Weights of a small transformer language model: normalized queries and keys.
Each number is 128 + 24 x the weight over its row's rms, rounded and kept within 0 to 255. Layers, rows and columns count from 0. Numbers have three digits each. The size before them is the row's rms in percent of the matrix's.

# layer 3 MLP up, 1536x576, rms 0.098, rows 410-424, columns 288-431
096:150119096152094153151079115167115168120116095128122074116149137150146161162142143142122144162119154116115117165190148153114137081097205165137129141127121062135178100150130126116127122156154112127105156121143121179119119116142113159135143154146161137105134132113127111116104092107104147084136100129113136130128090069104153163156133152116095133166127123117147127144136114165133130110171124117135105132141082118137116146104144132099139
095:168136193129117194137137125139146127155126098108178167167115139112112106146111127143147127113111120114131154108122139130142114110121128144120118121134164116167121120144112127144160115140127143124083113155175125116131108090174105108147169085131123168141129102109103118154127111140128105155154069119113117169149126139099129096106106111079061131116114114136166147158103127149121149149123151133164135122125103117127126138139148136126112
097:100108099149105140145139122165154138144135139075145097150168110138144108096109155161152112098114115148139139092141102081108134132123060139104114128157133148120113108130114145166096145140121119134105094078127135115117161137151139130089172130115125094115148120105162094134103112125134132169104150105146165111116094148140103152113098099117126107087203129079129140150125082126194172117125125111149150119113120127140121061114159098101128
101:108138135087130135150073127152128072106113150191125141114142119128098152131076140119129137127125117154086095128097115152102130125143135122156125105145126135131144102192083100162131143110122140116161141123117128114115088107162110130202162107116104124148168134153137130142113145114115147131142118155137099166150128120129120141112172122084146117111118078137107133159115129100154139126143099125113118140170083090158144178127110158116131
096:134151123099131114153129103142080135124119143163132145146099098086133135126144125188120094128140120139132109165156128094116109103118156165101110157134140139130078129126174119124121130126132119146118151148121131107130149117093154101114135107145139154126109134128182182144172129135142130115090140122150088069141118110132118169099156060105121079111134130139120152128145119108126129120143108139164124149146124125116150132129160134082117
101:138106161140098121120109147095112149181156093111126153133152127062130130118122126109127133113163118109175093078156142119136124149145126157144118142140134130090134176166083138102162165088122089143137136131111134109101128103078136106134150106133115123109153133133106146142153162145148169135188158126114117095152109140105107123102100086105122151164145144178074144152123139115138134132126111125131108100137099174130156105134122110144101
102:117101127115145124099133130126145112098174165106127151120172121098125123124174116124141113135126147103136136159097144101152149151111138119097151172129114129106188140119149143118115132115207143164132127112092144148094111103135091141184135137115095173132088100093107138139142110155098085093158146112126126153107118162141159107109140117153146104157147164144168109140148113127107098158094108115126096164110141107159127147120109103142130
097:110129134118179172115149150178150161105110173149134089144127132125139089115122151161166107153141093081126155116161141127098110123141114142102175123098147140139095116140131097159108119130166127125121103083130174117134058123118169159116132120139110181097133125133110128146134187143127135155137152151093118143115163122126100084130133131150156128101150124141094107135113117142135144126107111120113140143171145126105128111116115123146107
104:095113107128099128136174089129131143110146091121128133116115163162112108136105135111133109153088126103168124136145106136152167126113106150162121139135127065128124124104136134112128164074142114121130126119127136187135114118111124078149127121093109162164108141125132134156131125138124138129113158132119109140136123149123183154115097159130145135132161111090147113079140119127079113084132139133092124147121129150129102146129109111110111
095:146138125068134144076149143136093125151115179106143191104102105123133167128143161114132140139103106167101137119158091144101156176117143099125112098093119095115109165106136136160126125122084154115143142074091132153114149104132112060137140126137105159138112121112116110136094162139114157132127111104118145112116145087109129094126126158141134100140106156092090142145154160115154131110121150152164155107128138152147140128107148185123160
101:101088111093127118161118161098137111087129148100166130145109129087110133165143109147067108110111105121186165153117163154156112128122100160119138139116094134110129111168125068158122153127105090156121095178121112123123112136085094085093139135139141141159144145144143192166117086087113168133158143105101133121141141151143124107125117088174167139070136138117107067129101095143105124123126137142132105155103120124131128096112124141124114
098:120153146112142137146130117127166105120134116119097101128118090058130141127143098126112100096111127104077135161141136162134074160147155096129131148116108105062175128120088121144174150151127111117170156121134135118148095157111069149148159156109110089149118166105151155097122141139127132182123113105105154125105115119135120107102079113093147150141142104136134115126115167095165141145142146110176114113133123170110146113110131140164167
107:160121110136104127103146155114122101135150085156164125079126136107151175125101121118104085113169096113117149109142122137101140123135147146162105160095134130124122122109125109124175171172116110150128115102187129171129128155118091117150098145127128094099122100137144127116103143139130158172130130091104092092113097130109167125114146078072142151161147112213135100105119148149120150091136140100116137143167103129114123155191145162127159
106:116121120124135116145098125142178155143106130127129155168123098141106120109125117154137127121109108115069127103139141163165045132117112140123135145116088128146086133110125104105092117103141114138105097168135114150134162118144119145136123100132162126095090119158107165141142158170123134134125114147180108126142117136158139132104141148112128146128133135131139138109139134117132162099091182123139139114102165148106117135172143151074108
098:134127108081138116159105123121108141094110114142104072091133094144136149134071148124130128101112121115134130081120134154148147153118157134134145135115181141116123133141146082130207114114109114125094158113115185131087201114126101117101156090132159123122160160157135082110122113122116125090087153129149147136101167105100103118117135147120123155123141092108135132131150143153146112150165169148111116121131186118143111169118145114131142
# layer 3 MLP down (transposed), 1536x576, rms 0.0704, rows 410-424, columns 288-431
096:079111141138131129146155155128144156139160117114108146172090111117164134150117148124091109141109127127141174106100127123106136115117113111124149121101161125153125126143122098166152103152137145086126122136118100137127109142152159121113168094133144113122150120134124117084142151096113130154148135145121112173117144117074114087097114123173135153148120142135122122132129117125116105116083134115153104165162163136098120141161139125148128
096:159120123159125147137135160134125132091147107151099182130139162139159141159099152124124099151156169127137116114148099156113115132131149108155132164166100116097098159129126145087059125098119152168148137112114142112116169116135137124122121156091127111114098092116151145104115127140135135135121120098125155150128167137154174121113134119129107107134152113130090150138129148132123139142137114144137126140125155120156114146112068092153141
097:097120143053146133082100094152140101146103133139122122108101167158118158141115116146101133095124145121137131136135109158109150106181120147098088130145154153143145097143109096133126132169098136110131118122129106093144097174123112114095136124156173117113160110146119099142131110105134127134152112136127140195113132125102113158113136117125084115100142117127134141150118146113096076105121131124103111143197134125185144146092103125070127
107:100123076106157122122112077109141106134116165147175149125120155112130102137079133136158119108105145116094121121114154140141092135093136113194136109127142091130160137172104088099143148100127131121142141114084129123144096131093122141159158141106130129128142090155101145117061117140168146119118102116123110165077135131156151126137125085128159111123104111111168143146164135128126106142113125103137129156150165125114149115114139128119143
096:156148103128072133159156132134090137094174096080143085094137107098109144110134102170164091154105161126107109096121130140096126107147133090137105109118176134119143130102149128151102115181115149122147103136150089067105117173092146134132137108159128144111097091149103088094114131164132131131162142113123148160114120117123152155117168159082162153104143128129128155118154115135160095124116145140145130150126122104115129182147132099093120
108:149131127129106129100135142130105154161157134121180109127135117117109138111122138118166149134095089119127126158152162118118139116150149121131124143109183081138158116107141137127128118113153118099108140121121146122136158124142130173165176082123118105094100113112137138128113136155088116154123129101140100130107125104133148114152147144091148095149108138142160125073116182113104116154092105110142142183120112141135174099105153126137159
107:147098114125108157153152123145132134131081155124164068143097167127128151096117149107072172112144108110154114148181095146090129149125104153160119119135116119132134144151122113134177112129168118142125177134168149154118110105167127138153116169111142149191117093130099136118084142117123125157159094150121131116149150136160107179147124137092127140162168098140130177103104152154123146136120124135100132101176070095122178166166163140172110
096:138127182148126119122148095116081130146168112122091126118153104087079120153130105155160150137112168111137107145154138143130107097156122122127117110116123105104134121160145097148164123116112151123151122125129124170145136130161150145119110091123122170102137115085181135147076115155105150092121154125099142119132086116116094135104103172158106082142168113132129125173137130091128150178110141118103075127143097186130136132180125106143137
109:151113116175127087156144125121096126168141134070122144102131137099144120110113112107148111119108096116137120090140119139124145094142143149128081108090075118167119092132141109122128118146095101124078184107131155130115172129105165118111120167135123140110161132102133145150175109143079128116095117126135163125108126141120146132115155154138104151136131096145129104144132163130095159165134130141170157186151154156190120120140125143130136
092:104172169173105142140172185146101124112179156118150123110109094143108071154132113067140128089128150136102135145160130134140108155139178136152104131115156126110129178118141121108174143128178105148125073107154105109106135106110095135113076139156114142143124143108117154130130151158109136114140136138143136132109096135111093107135118164075109096119163134163102123102088122138135122136101163116129123147178111119134122118059147137121123
101:124119172111135168095116124108102114121122172116159106173154099124115166139107101120152175118119101165141105099107127131152111157098133103120131109144125122177082121141129146131123151176097094166131177139123177117140123154152141154152166140098121127135137161107117154140155095163104133111127109142148074140092096159146119118107121138133133142122135132146086096148131122108101105111147124126112120152110104112146167130118175138078114
101:171112119147062124153137143119108171137093114110123138135117171083095109128144133127118142117101155064109133108122125136126135131098133118146175125157152145109150143121143136138124094137147103152086129159135098068121118105158133151131174152108137181111102129113140148047104134108118142166172154149115114124127112102120122104127146110117127140132120142142122100138103114110087082148156124125164153110142134075095131171156132145160159
109:134113083138142144110117132159153164106159115102148083131094115121105110115119109136143114148185117150073114111143123089109134120127103121129110152145112151117114135100189141138096160101185145148132137107112119141130168095163102123160114113123111095147114144138090149186179114145136119136134146115143091134232145129144133140150129134104122155118124139151144137104081097133141158122179123149135160128123160127107120136155125114138131
103:128107150123130118106103135123141135108134090112117136141096114196166144125150136110122124171110136152159116172093117126141141096140125133105081162117111133132127159124077136175134110113113126120142147115114091138139144104154122120117132135070175103166140174151149138140127128138117116124122121120149155137135117188131149111128133115104101135120117115170146146148159137093103142109117122098106149126119130141122142161174121160139086
103:076109108130106089130115111105089108096108090106124157115121126143151113167128095115172192169115124185192117140120128113158134139124165133099078083129129133117147082155083125109173164122122115130134135110125101148165107141145122127097127132154141103169106125107087137143120112082150141093120120154117188107143137142126140108162194121129130128124161112151154163199120148125138153129121134174089189124101159151129134154133128115164153
# layer 3 MLP gate, 1536x576, rms 0.0923, rows 411-425, columns 288-431
095:106158109139148169151120107090135112122112109132142138147129141153118096108098134100140097110132094128183154133123138135151146105114124139106137119112111143131127121108082144087130174077097172082151086104164177125149158112084095137111087143157147131089106166129126161132129097135137136132142139096137096153149134192129110186078128156127171125132170174186108141159165132111097165112122130105178150125135127095089131166166151084141112
100:066130116101161103120165141141113116146135138142087135140129162099156100144148101152093094137123146146133106141123164118175114129112125101113118097165161160127128093142116098117109118147126109153141122113135156097139121159097134153105117138178156124141054159114111126150133171134083116149171138143095143108149137169160159123144093075150180148109116116119113106132098150100161138141081116125162138136147126148139129123145116116086110
104:127105153150129115079109125118124129126141160137139180132141154141111131128137099160108097139144158098121165142182108126108077152102165141154157152123132119108117132132127121137106116153131136146092098162125128115142173150102146138117115143130191138113130127112116184166142139118172104137169141131174110131097140127135121124132152135134109120144119173125124154086167151142159140095111143110115123139152128100124097142105131124166132
094:102113105147136056109092101108105150136138155115113126129115171115157138144095131110117113138139173118113125107151132114091093177109138131117157166120161111162132106133116119097144099164124110116091108120158152109129152129132135118136103094121050143115132094095142108153101108099117102126151099137127087187101149092141144131126109154140106116133112153094127111118134132140129137153095111131160166162150112104140121153100099109136123
099:134115152107174110143111150116135150121144103114142141147126111080141123151111168148107107140125136165124151161163148134092149102168137168125150104088098172111126152118114140101103156149099168122154111149123122126115100143121114075199110096140137127152128147111091155113125134143162173133135124142133138089133152139119100123094134128167059131128117117163127129166121109104131154116127176136149122143086112178122111137128123123136088
101:111144123125153126150132161119127051102105121112120100131145100127160108174128082101077128180119101115145131130152118141138130107149154091158144119138135089146160129138130154106154122136160089101098123131143124132132089151152126140142146155098117145136092111142114126148137124112150133174147160158118151159119172148163160157137120144159122159152154079123132116153145128123107127113114102121115133128106116187171104128119139197150117
096:134123124125096091105153128102134114139151152161107135146162125120120122100124123150125119115161169179131121156090129165065126121138164128118178143167152119120136122116109147146112092113156144089147156121136149130166155136130132149087153084135123090137171167118101065146125122135141109108126145119132138078118092140173137159083106114174099112147113146155105144152132148108156112151155108168149115121088139112130085162125115129152166
103:147091126104138139100116124133099141136148176121162133118153177156179135103120137165166105165106140139119122138151138116151123095120159117131148102118173123151159160129104140151142191158152163130175118152125171159107134114134105142112153137101139111179111111117124119108103108107198111155149151092104159122114157138116124123149128129154129094135123141135106121126153190136141091128096119172095128141105099160162132143129108178106147
099:127135113111139126145147144129131144198169123166112119170127144127126099142140137136109081122142138109106085146101129167131100116122138090104143157120136161078101093123100159119089112106147151133149158116127089135115127138098132096114113133087101117111104146185072118171125118137124083124147150154136123148126105136111174088103133123154122159089144111120152149092156114109112114177150122157099111078129106094147142129160135123117149
100:122182107163123117133114127137094107184141139135110153160096158129151127159145094102162110138131133144104137109093156107174145104122140111119121082112159105112146073131113101154072140084165150113159141098139177126147102096114120140100139138125123105158130212096126138124130156162135129109151156115098091078144130108090136127137100125166118175077119094079119128097102143106116126106128110093093139093106119138158114131102122134162090
100:126169179121150108139135093142148100131110150140125136154103110124149123111159131102107200092130162146123184094159166115126109174111173149130148146136087131123126146152137077130119128120105150100131105155152138115138121152098139133133138154130152084125076062097111089146120172112110142167137170147126108148143130140133069101124111158120138155144152110130091152131143135138090140128165134135128100139134135136153137197080124125153123
102:088101085107134110142148160126124162152136109119106105088129135100130112142105138100115093146133114109167117156136146118110160118141088141119132096103112096132153139120128101129129156170096122191139115057119136140108150128071100096127121168119119142131075101102179131121115116112100140142184106103128124123137130105118153117169154130166139125169142165117143134120122120126117145120128129126120132157177084135106096108134117126113130
108:089141108044148137135101108117124142138111117144140127130148133153144151091123119133152134088109154172100169083146103122124089084123152135131074123106136139181103138151080154129105107109139152107123112143130111147097093187162137133140153121155140101107115179162116125076101139106163176104184096163143138158160107137133149132134095136108119123065130150109145093153123176087159121108099125134166135128132096107154129108130162148148103
101:129126188090149108173147146109128136144160130108098139120103168142134123133116104123125120134131147118130161128148138107165133116134126133108116101102144111133135110146138110165128109117078130098068120139120147105139132144122133134126162098128111131164151115094133120099148138113155125077136097112129131092120126131099136126175101147131112120149115132142136061135158095093144125124161142170082052116135146139111119120123123120096085
093:108145141104089149142149123155123114090119151134146137089065127141138159109097113127139147145127103151165088132088124113153177159122120134116114118086118150136102108144059147094116161162127114109105132199120134116137129211102102133182146126135131141160140156106141103118179124064129169101152138063135091132152152144122123146125092084124115150146064175096137115123127152063130122117161123101134079148117126095139130112117162110145155